From a checkpoint of a small transformer trained on Wikipedia.
Training: a variant of Muon for these matrices, 4181 steps.
Each number is 128 + 32 x the weight over its row's rms, rounded and kept within 0 to 255. Layers, rows and columns count from 0. The size above them is the row's rms in percent of the matrix's.

# layer 7 attention output (transposed), 512x512, rms 0.136, rows 212-255, columns 224-255
size [ 92  93  94  93  97 101  98  99 100  99  97 100 104  95  93 101  97 102  96 100 101  94 103  96  98  93  98  96  96 104 100  97  97  98 100  93  94  94  99  95  95  93  95 101]
[[109 154 176 145 152  86 125 153 173 152 147 164  98 173 157 104 101 163 161 142 145  74 127 134  87 153 138 153 124 119 155 112]
 [155 115 163 124  95  97  84 132 131  99 116  67  57 159 110 117  93 111 138 102 104 126 169 109  90  75 105 154 163 112 114 140]
 [135 121 133 148 110  90 110 125 147 127 112 127 135  69 145 122 114 125 106 109 107 127 131  90 110 167 111  77 137  83  99 160]
 [ 99 142 152 105 147  94  96 131  91  93 163 103 168 106  69 120  75  77 121 132 130 131 173 107 129 128 118  99 180 149  96  44]
 [144 127 164 109 116 139  85 151 148 173 163 140 132 126 144 192  93 116 168 129 119 157 130  37 103  74 173 101 133 137 145 125]
 [143 156 146 157  94  90 159  65  90  90 149 172 155 139 122  88  96 138  96 134  98  83 133 123 136 127 162  64 193  89 129 141]
 [133 132 155 116 102 136 112  76 160 143 124 131 162  97  91 125 122 134 157 143 132  97 160 113 154 155  70 132 149 148 145 104]
 [115 136 123  93  71 165 133 111  81  96  80  57  90 130 156 135 102 134 115 170 166 156  99 143 129 122  69 120 140  84 145 123]
 [157  72 129  68 118  90 122 150  90 151 213 140  43 118 128 170  98  77 168 130 183  95 115  97 159 177 145 167 184  84 149 156]
 [ 71 114 145 163 181 145  80 149 120  70 160 171 130  97 112 158 158 102 108 120 149 136 202 109 130  72 139 132 110 199 158 119]
 [110  86  72 110 117  94 167  50 107 175 128 114 142 121 197 130 154 117 110 145 126  50 119 129 150 137 114 185 105  59 114 126]
 [120 102  87 125  83 130 129  89 164 120  82  61  56 129 142 159  78 134 177 134 110 134  98 146 109 151 178  73 150 149 145  84]
 [117 166  90 110 110  82 183  93 152 169 136 138 120 107 153 159  97 140 135  53  44 118 124 134 147 145 171  81 137 137 156 187]
 [ 92 130 152 124  62 144 124 140 161 128 177 138 101  98 126 152 125 110 125  71 162  85 152 110 117 146  89 128 131  76 123 192]
 [124  48 122 103 129 156 149 208 188 101 130 140 113 171 135  95 103 160 186 141 120 152 104 120  56  88 125 107  96 191 130  90]
 [ 46 143 106 130 149 113 128 118 117 119 207 172 173 118 135  86  84 144 130 112 175  83 189 126 114 179 119 191 186  74  88 174]
 [ 75  94 122 150 161 124 181 171 111 108 103  87 169  73 142 177 106 110  91  97 155  72 119  95 136 136 114 161 132 124 107 120]
 [101 156 135  59 150  85 109  92 152 164 104 135 228 127 184 112 159 131 103  77  85 156 108 115 175 104 100 162 148 134 144  41]
 [140 127 109 110 143 112 143 175 108 173 123  85 167 159 131  90  95 126 123 117 113 141 114 159 145 143 102  66 159 121 159 175]
 [112 161 117 108 148 108  74 123 128 158 144 164  89 139 127 132 192  76  65 185 155 161 116  89 147 109 137 140 133 117 122 152]
 [137 160 134 128  81 108 127 171 136 125 187  48 153 100  95 147 155 116 126 115 151  77 134 159 128 124 123 109 159  68 123 130]
 [110 129 151 106 111 106 150 115  78 180 177 132 151 139  26 138 179 178 124 108 154 157 145  91  79 133 132  70 139  67 123 183]
 [189 138 135 144 130 126 101  73 173 156 157 124  92 170 155 139  83 189 153 113 123 152 137 155  98 130 136  87 112 129 120  79]
 [121 151 111 130  88 155 134  33 125 129  84  95 150 115 173 118  86 124 140  88  88 153 105 110 122 139 199  46  52 147 182 165]
 [ 84 117  88 113 147  59 111 184 108 126  83 109  65 164 128 129  59 142 107 118  48 169  98 129 128  97 137  46 160  95 143 114]
 [162 125 123 184 190 141 124  97 102  94 144 127 134 131 123 119 118  98 163 136 119 129  85 162 143  86 109 171 110  72 125  98]
 [132 102 141 112 147 165  92  69 108 153 136  96 106 127  93 137 152 113 155 138 146 115 140 105 116 153  93 165  83 124 109  49]
 [101 158 112  85 127 118  91 123 140 120  49  93  85 185  91 140 200 103 137 110 155  83 136 156  72  90 124  69 130 113 146  87]
 [138 173 134 149  97 158 123 106 125 100 177 135 121 103 127 118 141 121 150 166 149 126 137 102 168 166 138 116 151 114 111  94]
 [153 125 113 179 141 144  47 103  82 182 111 123 126  93  96 142  85 148 142 123  97  66  97 140 126 120 142 112 174 122  87 118]
 [189 127 103 161  78 138  60 159 162 126 155  50  94 166  96 162 103 102 160 127 104 149 131 145 173 133 118 156  90 168 157 157]
 [ 93 197 140 130 130  97 161  87 135 156  96 163 141 117 145 179  43 130 142  70  69  98 176 140 159 138 170 118 152 136 133 109]
 [101  95 116 138 160  96  78 162 155 124 176  72  71 189 119 157 109 103 139 136 226  54  92  92 103 193 164 177 156 106 105 106]
 [185 111 129 151  72 114 226 135 138  44 147 136  69 147  77 169 107 177 138 138 107  95 145 145  92 149 164  98 150 141  77 179]
 [112 192 104  81 123 189  78 151 124 106 125  85 102 135 168 125  96 155 122 125 164 155 110 137  86 113 112 138 145 159 116 140]
 [155 112 111 119 105 140 111  48 131 123  65 107 131 152 118  80 178  84 101 156 141 122 127 130 186  80 114 126 174 128 149 155]
 [107 130  84  83 189 160 127 192 134 193 132 116  75  97 130 120  68 133 156  40 205  84  99 121 128 134 189  80 104 106 143 158]
 [117 163 104  75 171 172 131 168 156 178 209 142  84 135 101  96 126 187 140 152  74 106 202 100 124 137 160  66  78  80 142  71]
 [168  93 108 140  99  57  99 159 177  89 109 180 146 128 131 141 158 118  91 187 119 132 130 128  64 181 115 153 120 106  95 107]
 [110 142 187 135 117  98 180 152 124 123 137 106 166 102 172 193 111  96 118  71 161 136 108  89 123 137 121 120 119  87 124 137]
 [141 137 105 125 150 130  93  85  92 180 106  73 130 166 162 150 124 123 131 105 160 217 139 115 152 158 148 158 170 144 169 119]
 [148 159 135 130 186  88 131 122 149  70  89 140 124 100 129  96  92 137 165 177 139  94 108  94 102 116 117 132 144 126 183  46]
 [118 141 134  85 114 164 187  76 146 154  76  97  54 153 158 139  77  68  99  87 155 209 141 136 144 103 143 121 144 177 125 113]
 [ 82 133 166 125 105  47 154 125 120 172  90 136 128 167 137  92  44 126 173  91  78 177  85 150 178 165 130  74 174  80 103 148]]
# layer 7 attention value, 512x512, rms 0.127, rows 213-255, columns 224-255
size [ 95  95  91 100 104  99  95  99  97  98  99 102  97  91 105 100 105  98  97 101  94 105  98  98  94 100  96  97 105 102  98 101 100 100  97  93  97 102  96  95  97  95 101]
[[159  94 146 140 111 145 124 147 128 135 141 102 137  61 109 146  84 140 145 191 127  88  90 102 110 141 139 122 125  89 122 121]
 [ 88 113 126 152 143 168 108 150 179 114 202  93 148 159 139 119 159  75 136 116 138 102 163 138 119  99 116  63 164 134 178 146]
 [129 105 148  94 135 162 130 162 149 161  74 157 169 124 118 110 124 171  98 109 167 134 136 150 104 130 130 134  94  83 164 104]
 [196 179 100 140 152 157 136 142 113  99  77 155 154 147 171  92 144  56 112 123 139 110 158 139  86 128 131 136 111 132 149 151]
 [157 139 117 136  75 174 116 125 128 145 137  73 115 142 153  92 118 105 112 151 186 156 155 181 100 150 141 136 122 102 115 177]
 [132 129  94  81 162 166 184 136 101 153 124  95 163 111  75 115 137 145 167 175 156 148  47 129 169 134 141 135 126 130 124 128]
 [113 142 125 122 129 140 100 119 155 195 134 118 143  48 157 141 123 142 110 139 104 111 101 110  81 134  85 111 120 124 154 127]
 [100 146 120  90 166 146  60 108 136 113  81 113 154 108 108 123 159 149 122 163 106 173 102  94 178 183 147 159 117 121 103 128]
 [169 145  89 173 138 160  99  95 104 150 110 168 108 110 130  53 151 121 130 167 105 109 108 167 123 116 136 145 125 155 110 136]
 [158 166 142 117  99 139 139 121 171 127 158 113 122  90 167 110 186 129 168 161 149 149 116 121 152 145 103 157 146 133 159 112]
 [110 113 113 113 158 123  97  96 139 135  94 148 141 160 141 106 105 143 163 173 101 120 157  91 173  72 112  93 116 153 111 152]
 [ 88  91 115 145 166 180 136 140 147  96 120 134 109 138 203  99 126 170 178 130 130 120 165 102 168 125 147 107 188 112 178 136]
 [145 137 101 150 108  96 117 150 136 108 116  99 119 194 163 122 150 136 124 139 121 156 116  66 115 112 154 122 175 136 122 115]
 [130 163  81 162 150 130 136  85 144 138  99 110 141 105 144 179 177  37 112 163 190 153 120 168 119 107 140 143 164 155 119 190]
 [117 127 111 108  75  73 152 191 106  96 161 111 139 134 131 164 129  94 161 137 150 123  72 112 100  73 136 113 109 154 147  84]
 [172 131 162 130 115 129  97 178 129  77  90 163  92 125 166 134 101 181 129 160 146 180 120 131 122  99 132 103 120 158  84 135]
 [107 167 123 167  73 147 170 121 130 148 159 150  96 125 117 144 162 126 133 186 157 122  47 126 124 185 146 122 130 130 108 138]
 [ 72 113 165  84 103 108 131  72 162 142 170 124 135 137 158 165 169 135 189  94 141 167 200 106  41  89  69 119 114 153  89 139]
 [161 116 110 169 100 136 198 118 133 137 159 132  87 157 158 107 115  80 151 122 104 145 153  87 151 149 118 107 163 139 136 120]
 [132 165 117  74 128 119 116 139 142 127 172 146 104 152 196 142 170 139 156 105 148 160  85 150 159 140 114 129 138 190 112 108]
 [ 71 179  78 134 106 159 114 195 162 130  68  91 109  90 151 133 138 128  87  74 161 158 126 116 101 117 124 118 150 101 153 108]
 [173 145 108  42 146 112 108  90 124 142 157 134 120 157 176 119 170 128 139 119 110 132 144 109 170  77 101 133  91  56 140 120]
 [131 128 113 114 122 102  90 113 170 153 175  56 105 103 132 153 118 170 126 136 123 154 153 134 171 106 116  78 183 138 134 124]
 [129 147  74 126 127 128 101  86 163 109 120 139 111 133 123 149 153 164 167 140 133 107 160 187 119 110 172  77 143 136 115 173]
 [121 145 145  88  65  78 132 134 169 125  43 172  82 115  94 183 108 139  81 102 132 122 126 179 104 119 144  89 135 109 169 139]
 [112 110 108  93 131  87 123  98 205  92 115 139 135 116 120 141 173 124 171 139 117 122 162 115 160 140  98 109 144  63 162 141]
 [156 104 147 129 144 101 183 138 103 118 136 106 142 108  66 156 142 151 128 149 178 177 226 124  89  95  52 118 121 123 128 161]
 [129  79 146 165 139  89 112 113 180 177 135 126  92 142 138  79  90  84  93 128 113 134 134  99  84  90 162 170 117 158 114 151]
 [109 175 165  53 127 144 188 133 175 116 158 117 109 162  87 137 158 124 148 136 159 109 132  99  88 128 186 125 134  90 175 163]
 [138 111 125 122 141 104 150 161 192 120 147 102 221 128 167  82  85 103 100 111 142 119 144 149  90 146 143  68 142  47 105 129]
 [141 122 185 144 114 123  95 151 171 114 144 140 135 109  48 154 112 134  94 162 114 151 136 127 139 134  85 152 132 131 105 117]
 [167 108  58 139 154 188 148 181 124 150 108 161 137 197 112 170 152 104 175 150 117 138  81 127 122 112 136 117 124 194  74 116]
 [ 77 146 143 126 133 134 141  84 135 136 111 152 114 101  96 128 114 127 115 186 136 100 146 141 148 128 118 164  65  51 108 134]
 [103  73 147 127 145 155 140 126  96 150  78 169 163 156 160 126 178  74 131 133 128  87 133 142  88  83 195 178  90 165 172 135]
 [152 112 127 126  93 121 111 163 166 115 177 113 157 138  74 158 154 164 142 129 132 131 105 152 161 128 145 112  51  97  91 134]
 [124 137 205  79 197  62 134  86 146 134  71  82  87 165 162  82 156 133 156 125  99 101 142 126 105 126  81 146 171 177 129 155]
 [114 123 128 140 134 140 110 110 108 119 118 151 149  78 118 101 115 127 167  69  95 108 112 156  86 117 118 116 155 144 156 164]
 [114 177 177 133 140  88 164 160  96 175 180  97 128 128 152 134 110  91 108  94 133 121 148 102 139 115 162 137 109 169 127 156]
 [153  54 138 202 151 117 162 125 176 161 135 118 152 177 112 115 132  98  77 107 123 159  99 111 154 105 137 111 150 124 112 156]
 [136 114 148  87 106 150 187 189 140 112 112 121 123  60 144 154 155 143  91 134 121 133  94 139 108  89 178  97 128 117 139 162]
 [133 172 230 153 165 107 116 132 135 169 112 127 124 155  72 184 120 170  94 147 138 156 113  96 176 187  75 110 131 112 130 170]
 [ 81 139 162 174 226 131 205 157 126 124  74 137 134 109 147 139 120 136 111 108 126  92 147 147 112 153 127 141  49  64 105 135]
 [107 156 109 129  98 196  99 147 104 113  76 166 136 154 102 119 129 118 184  72 120 107 141  76 170  97 113  99 130 133 179 135]]
# layer 7 attention query, 512x512, rms 0.111, rows 256-258, columns 224-255
size [ 78  72  79]
[[123 184 125 156 114  92  95 118  88  61 109 116 159 168 122 158 111 115 136 132 145 141 156 106 170 102 138 127 147 129 100 151]
 [ 98 104 105 140  96  95 136  99 132 106 115 106 118 164 124 121 149 164 104 139 125 172 132 160 132  85 178 129 125 132 164  96]
 [105 121 131 137 101 136 140 179  91  89 131 193 157 136 103 140 118 164 165 137 175 125 151 120 132 125 143  96 170 142  84 156]]
# layer 7 attention key, 512x512, rms 0.11, rows 256-258, columns 224-255
size [ 89  93  92]
[[170  88 102 171 134  94 169 121 104 142 156 145  88 173 111  79 149 129 141 102 163  95 110 103  89 163 181 136 193 148 170 141]
 [ 93 133 108  86 155  97 107 111  70 136 111 184 170  73 122 159 133 129 157 109 142 116  73  81 130 139 120 107 124  99 130  43]
 [ 97  55  65 110 178 191 116  97 149 174 143 122 137 130 160  92  79 187 104 124 106 135 164 110 114 123 101 135 110 118 112 141]]